config = dict(
    d_model=256,
    activation='swiglu',
    parallel_block=False,
    init_std_o=0.0217,
    schedule='wsd',
    train_tokens=687800000,
)
Each number is 128 + 32 x the weight over its row's rms, rounded and kept within 0 to 255. Layers, rows and columns count from 0. Numbers have three digits each. The size before them is the row's rms in percent of the matrix's.

# layer 6 MLP gate, 832x256, rms 0.101, rows 307-323, columns 0-127
107:132135157134051110118199148182141127111128237061148099132118116076114143118103142142064081110135094118190127156100102124163117092117100083136075145160143098080123158197112174160144163123061112095122150131091163153098108137142125118128114073078081082113089135094120093114106114152188199151107142045141151167121046108172126148137096072149118153130070109110136116104150117156085100100074
100:121123125130104117120203080124086136159125160086091129126165123120065179134136173176117172151104144094076128135121188089088175144115187089114122127143078105120171137030146158096087097114107154155187143161098124215186072051179083129140152153094122131101133101116098118132117089123132098066161159113120106139096149129107132114111179112169172088133078108145162138108110166082130099087175
095:120070136103096155127136195146115101122112123110115103209095123125144150160077110080105147152087125120106168158184161129174141113107156128126103115067165095132120121145121149134077120144164114102136105061128147120177200091113158149152103072086123137138085128166074133132113112097076077081105142103098146103068155124124186171096158203138152142045107038134142127135082171149071082148096
101:100138139100035168123191133170117183072176082175152154141135115164052094112080110150159161109091096132185110187143102173129170134134151156122096117127174120127055130148120093145104171156094142096099165109147111134114137118104109127145152178074104157104117143139083132120118164120167065057131206052149090066147154085118071171118133112105151111125093107149075119117098112118132157112126
103:089114097099175150139134075161109146162080127107158117155146119154091090112161048124133127088149145134095087143130140161044129114136212093089098127157116131113168126138128120129126118182133132092135192113108143145166163120158123124114139150139102138108047168065132164106143127103136111120084177211148089154118140153113095106109164126120159090107136122098127159147077117110118072146090
099:167140123127142156149176140110110091158130127116154098179117127126113162069121117099181205097136099050104149132157158145094187120076135159098211217102150177165088126132175117144127109177114124153139170179178112190108136139157114117132127209138162145171128088132126149110126151103093111169112187117135103110191129116162109117134122144116128132114124081159121139092172077145185139107113
097:121113110173106062078184116153117073164034120120167120123140138110132121117142188130132160142192159168113145171164091144145136088162174114143137128105100137165088091138111160104175147146158134110145116032115099067154108158118156111172148180042142146165171150118161040078093122131133092124128194075125109148153111134151153109132174126112103090121123087101180089090121119090153147213151
098:131143160130131078049095155136127121114119053143101180158133129159116213138098121115083145085113110056106123152195161126095127117116099082124185134138157129134097156132078189104090146115166175127178133142202182118096098133128138156123159120133064105150123072086101078146144033117156102077090105152092099122111168090124127148061133093122098091137144170138107113136147089186159150112076
097:074108116145070143114120117126095125120184100133108183132116124115148120129175126096113149146109170112181166126135115107170098114173105133129162170137105144102147126150132197094111105168139160139073121117166125116083117097078187129129151086142116119094140049086113130168198123124123067123142099157133144208082114204088138075137095120120108131097152133166099109073173138075159114170124
099:108122173098091132142150096126146148119124149151102132144099134158195119118128125101205145168079138140157147159094109139180109116170122165134105147155112141108115086160099188123171125142107168128138067059132180137172143115154139155144129141150107071132070193131136117099095131105165122092136190196118197120152082117149117130108176135123140188084155058150146083173060130151144142125091
104:104150164109055117138146129120059169143129113117133136181149138121162123083152099105192146155066132144129105126157149067101116118149155155145144081138174121191131155147146144121160120133122139089153147138155107095097103093160109118124124094183088099138156158179123118142128122127155118112132091112073145103157117166163167090154109126136108109124117060053113061145107095121111094162119
095:104010131168131142137075178152099141100144180116145147079148167116155218115087181128136150160166127122150163164097142155108108126095143151105149121164184096171157119137184101221147133153120200157094169106164156135135076177160103166129154155140116129150085169145103109100154169166137112131132119109163129088195129111152140152104154135108127156103086073124154109113189132165074119125148
102:100105160112167127152166163130116133133133125115146118174132104221141089150125173141108163082112076119154093066109099110159141126127148127063103189099089113119168174104188123167143119146168103136172098200129112117179105040153084081207093142175089147090083027121123161129100170109130125161146096172141113127155107137206153174165129115152173139119065159109131061097104160098126090108074
093:130159124119150135124168108103161101112102119120116100108081150133150178051184080103135138130126107158119132143122159160125100093130139158167137157096153156121136146100162119040102070115121153113106146161172135128135032078117176062154098143149156138112121142146069107083104109149147171084117156112148147174108097122138106087118201110166142085131102147133093183087128170109129105191107
101:133129084071093123088124132102129103086166123089164184182154121167072103108099095139101134145138117156053093138154144160157127120140123147128114084156132164100099117084156154109118181109090067166154209153143174107169156122152106148163081143127177077173081103126139166098060151123182135116159095170114126199148145143143120085121010092109137180168127123167147136127104139156109108137114
109:078074062166130134166114108096167116112165175091187105183141097045116093147121146111155212122175148116149107103099165147127130090096155098149121073133163121135139151127048080131087124082075095138122132114078095166104127093136089107068138137138089146095153152161131126181111132108136145085158146134206113137197100124120180102072127065151066117142068149136118162061106101121120167125126
105:095157141164112137159106083080169086111166142116160180125165136161144183178107123149125091113101106104134134154142169169138088138079191102142101135117178145184115090136077158156130140182110154112145085140103154185134161120072121103182103115132151073185099112178179091102150119114140099090108124156091120155179162104134165137109109085152183123152134141139125121134077086183119113165137
# layer 6 MLP up, 832x256, rms 0.098, rows 307-323, columns 0-127
099:150145128125151166050107196116117179124119183115168097128135130105113201135081103105079114131135143125127123128106107102127165097147115130098192112169152126120111106123130099164142109129145079165144135147144107142067109092136154052128171103112170171145165054121101071116069153046141163133199162103153065104114079174100133136167118139187103113112162151112137161060152131162168103158059
097:192105125152121107120112141140144110156145065135107038115115175160134159154119105110079166121136110186131135142158051139158126085165104143144119080096106090090135145112133184084108117116149104105090040087150113142080145163161116127155152198137091141131152098096133076105110080054045148159121128132186178078128102137118120108094143177184132127118172157112115132110141108126175117098128
101:152199110119159161159103134135121148101139070084104122137158171143120133150138127109172103178134177105110114117187211128118148133158161107119163178115148141125137141056194127097126107102145146231126123151157111112119147141096169120193126133125110146134124071123105107122108168144124150160134133094071164092159140173129112080105092175026110108144096116180154094101132139109175189099165
103:163131165159140121162123113177093135101150138126087092117142188114075129169119127197161174113139125174137137125155137131079143153110131151162150159197138109130140121013111125138108136089095143192110054141100133104141193161112154162103150146138148113140136124171131161162094166157092136115108113129136068189100151111103107106157119121172085107099160154174151139111078138162160059092148
106:121075069138084131145193126169155084081139115151165072073177114130139145179104154105133101094151127135122132099122124188082111127104153129144157135148234180133120138172109101082116174146166095104119134155115151120133135126069157158125100158182103091168143129068080143141139110127139093091101163083073097131120121106128132110124109151120128054119070148087120147112148077096077081119157
095:186174101106143123150115116118111113112181123135136047149193131103093141122113173069144173101163104151078161110135150114196096127087114127153103089100085099185124127071141142169149143126207116114037156115148135161124169086141111126144088169115138138112148109150112117117190134107197091168119155124142134135107111158106203115135104153123179090119135135158180080160150151142203154078178
102:097165177169159082119156114072141131123179114123128112129119171120121113139188129180093133125176138115125113163103062086137127154160145134138148148152142090189134121136085139168152163116097147080128129127114094191101120144117107168152124131104162175110121112098137128139131144100172119163132120090148122054095111144132096162103163087075166059193113133140153101099081159122140199200135
096:133151140122139187144069131099121134197097087103123156106106148064125145133123111122068123114132142106101103126135113144095183160074139111111114086142087097170075164115126086132181061035177099153198145108143154109147100119141142103132152107159110095103150194181159112089111086096152114133117144160155120116119153115122063114126184108109146104121146131151161114088148152114117090136159
102:142134180113111112128128187154162109110230155089136104135129176121114115140084145146105145173141141121124107136087089087133156114087126082167120130129083083126124116118197108059106091122092117163143115102145157106085106126135145126132178159130090086166126161114118112105089091135118167128140137116150091097169109151107086187157134149116170063127207169145156141116124197134123080130103
096:052147091114146129125119149093151113161164156134155136106116209127089126137109150145069169164135151134124109158128127117118034115192102132142166109156120097118129083178165099085100133143085105105137105091158112115074133078096116064101116141133156132166120060085100135173091098147134157129151094112058131096138135160157182134102041138121164066202087190112173116148109074133112118113153
101:125028157141173123100169208133128177127121096063164091124042133129119130153173201061048123147129125131128177149130138152094112162152132164169177089123162141145145087166133095041095162083145144134118108109097189079133118104135137112089097133098098066125165128101109143082092088105080134143164073122156108115114149141115150105129142100088155132109059156199079192127106130125121077121100
096:060073200117130095150115145119080137104116089126154213159125109120151126121116160133109105118109073121117180133147136143116120119116119122118072134116099089091102162114145100176188078133134141103096109102099137133169116164114111076115124105154119135119146085179138145116162129180111083155088089142153140124134072130182120112165133107170121133141102139173117128201102144103135159108140
102:103116125152162093083129120124118146133178123114170107086134157129134088169077148148200123128127121132119138107115177097109133089197080189115134135136130157137154073122085134119078169169146130114150113092178155142098158136083088111133112174077169120174147145100160168161138154147059113152126116185040112104120126150157178119072063095149068138074146106148139131175114094142126136129126
095:090110111137142138174142212166141139173140120150110155099103132103080139127173122101117101180155089153138135176151119082177127134097120135134092108165163049100104199071161092113174106142163158112116092121112159117147110116079165110119137137119119135129105047106132152162058093156143116091178105105142130137126131134077146121157062142111127141087111123195167110149066126136174090106114
099:141163141143141120096180144124102078194146106129176161206118087129062123126124171160169174137149126159108149080175083142172107135058126120132168142170186163204111143136110180157167155126128107145138134108147076185133154107125165173135133058121117151091108145116124132097104195124154106166129139153112095171090132094153152075171124170153124174097156142139170080139195131124075148107139
110:153131146109174071141088137138164072133096140146186126120143141129085093157114129123116143105177131117127165104129115131131178101164242076167189109102146111152106174061076158106077114154157128118080103101123066142099157090130157127158126194143128161088111123151089123144116068145165171141169136162097104095168087111092164119129185149127134136159138190107107128160161124154090134156135
101:139137133150126112130127119126028130202135121101085147132116081117096085063129111120185130113197101133148136145117120119087105124133118066127126151071088105126193111161076095131092104086110118152124148114112092195135129140134181072117140236171144216092116170130104111112137143101130085127156156100162134141116106142126124086128127118119089175120117138104100058152180160131141109151149
# layer 6 MLP down (transposed), 832x256, rms 0.0903, rows 307-323, columns 0-127
104:136126165112124092158084127133172166080154105161111155122113122167118124125140094120127157106173133071101130132029105161131123100155161117157113154095111136175144152137123071068101147148142075120088089097171145126121105145104108125079156116155100150169166074168120129137060115116050056168189185203080097128135157190141175191146143077134108100129124075158124129118126128100128080182135
095:129167132105139084138069123083148161137126089089151124130136157143179154133066113195141109141087161195150089160116132159170132106115150152208188121096082172067163143148202160157167164106105168133056130107137101134132146173138117155141100097123102126146160084145128174145080144092074119165102076103093153156128150120092122247129099145144117142094173120104087136100176154112147156177095
103:118163135155131103082147169113138130110098119140139175155114061126100124097128161170130139122160093136133131146160111134099127200139144124152125111109143140137111119151150131146191124118101092122136159103124173122139118136079097109038119168136094125144166132124158138144126151105201161038129107127204087137081122137075125227061096114155124154063081082173177183166247172090132123127075
100:094151169100082113177116135057111115133037164138120090131124081182153133146142131145127175142111169110134108164111158123190115135039163086139129111121129159108151123163219160108182071101103107123164090168180098098083084115165119134137078172119057099146126140115198117121160152148249080088098129148123136082147122098129194132107109102134123174115113142123142089130095181165102077133146
109:084125124100168111159082181127113123132139160157147147117149188103094097139072094142074137148102094116050124145213157146138094138218111109139080145139155137081089164094079126130071120165058139132171160070135113137087121100107119147144074131105074128132103093133147132109104120142147067140154130120100090113135093180147196103133163118103031112113157134093110114125158135144102112116156
098:149105094129116134085149163192127127146172109122154143123037122162141108159079150145164063139150170160195109083105150132092125121156156082104138177142162163147175129189135076090059065094083098089168096153127116152161157109069086075102146119088133166062084093150123138084122117137020131111122138116047118192194100170128125118127180185117075148133102052107062084168169082092144096161151
101:183057096224144079154158141166161120132126142152091077109185145134108129154154212130110181132158048155128128078167122172118104165116143207138126176174091167131144058072082151148168123135146117093111128129158099152133149115141137135143150094136141139158141116123146100117106163171202034160153168138203141164125157154133106221091131144130101090126122103148156119176093112129073084178127
100:107188109094189146137134123107163116189097141130071104137175086131113073136035115127152126139139121145152167164135132118063155125154140142154097154124089149181107093124111103156174148143175120091179105096119140106157110164151153083103105111091177140163074153062127078104148101138086144184156126174183145064180088153140051115095133080089115145119164109112130143122144063122084122080219
102:059156126129100080146124065120131116156075098144104160139089113074139175112153167137106118149136149147121128170175094151140103105121132173097146095136120129094128171184104144103141139125159107137129171107143117102207135125140129134064179083159148111116153097107095154099185118158152095142127131131162107153138192128173164147134124138072148190070097139107069073154110129109069128134178
099:139142140136091168148141140159120084202074106120135171153180134113145088224044165111177155075127096156109110098091134086078100115077089118133115122160161117142121141181155106087101081159140129097099069189113114084097134112106127174098157187143178152172139130152091093134111135132095148109135032134135171152147108189122150068107088127148159148152124124181106129134141147166176132129134
104:154109133146149150101170149161144136118152153143155124123110137108095111130125084172112141146141133104178084092110134143133140168143131154126165021147138129142138094206154186095134088143141093158044092115104108178157171141090137133124142156151063137127091133135143121132121108076130158146113113105088154189128146138170167255083116101183146157146100136126097138125117174102137157081154
100:194117124134116072123102154142092125147119147126110137207113125101135120105070144106129139108097088156124145133103174150075172161110138167077162124098115171140140113115080150118140171176110139148110115085094096100094161135098058123143153176133100110026099145103154102139108097056159075176135179174135097212156106149139195176143140138178119063153166182175093122150196090101092140114084
102:123103186117083126100134143123066135073137125110136065105182107178094169178150140145123138133129024100136173145154115147078180099161105166121149158146133156142120130128120171166143133119123135117119116150126115149163135093134158137128088051121156117210118144145119119121134143127182091175153106164071152121090085107102076208080101203117134127066158129118107116115123069146129101142144
100:126142114121146121142174155117116174121148188125142145124074119062132165189128104121121101086150163144170145097064116097079068094085051126092116136101132145118077123129158139127084104041147136124139089100220137105101141128138127135213125144139107108134159058130121130198104093159234138147052147132135170108128125116087087154117109093174133136126100114168098119145152148134122105102171
106:121168146163142166106112104195118124126150111132094137140137142136152112133088117124070165148099153100157117126192094145146126174096164114156114157161142121185147077085110106130095150093118125088110149186074111123150076160156143123119042148119133138170077158147144155128072119102175097151100195096153131134076140097147160048145150104160132110163066131134117148133124161137100080108104
098:108210094094138126107151225136096120086148113165104127094146101112101140147081186127121165126171098160137129092100098141199115125125100155120155110160116100104138107146100189188095112125126156116102163127133139121184131105109099102150089117136091120110147150121079111133109164139050136125132121172078104113106146103079143159139164102124118107133117177116202101119087130141045122096157
098:113096096141152118100086119162090188107096143070159169137161152114132118108063125146100102132153114110111120151123119187093151114127153093120162135152140059141124127082164134144101110103167092159106061061111115106170143088185221067099113180140143126176092100109081107052070129116104097121127123158048186148105085166125141091135158113163112127194085124156154154132142101136134115132113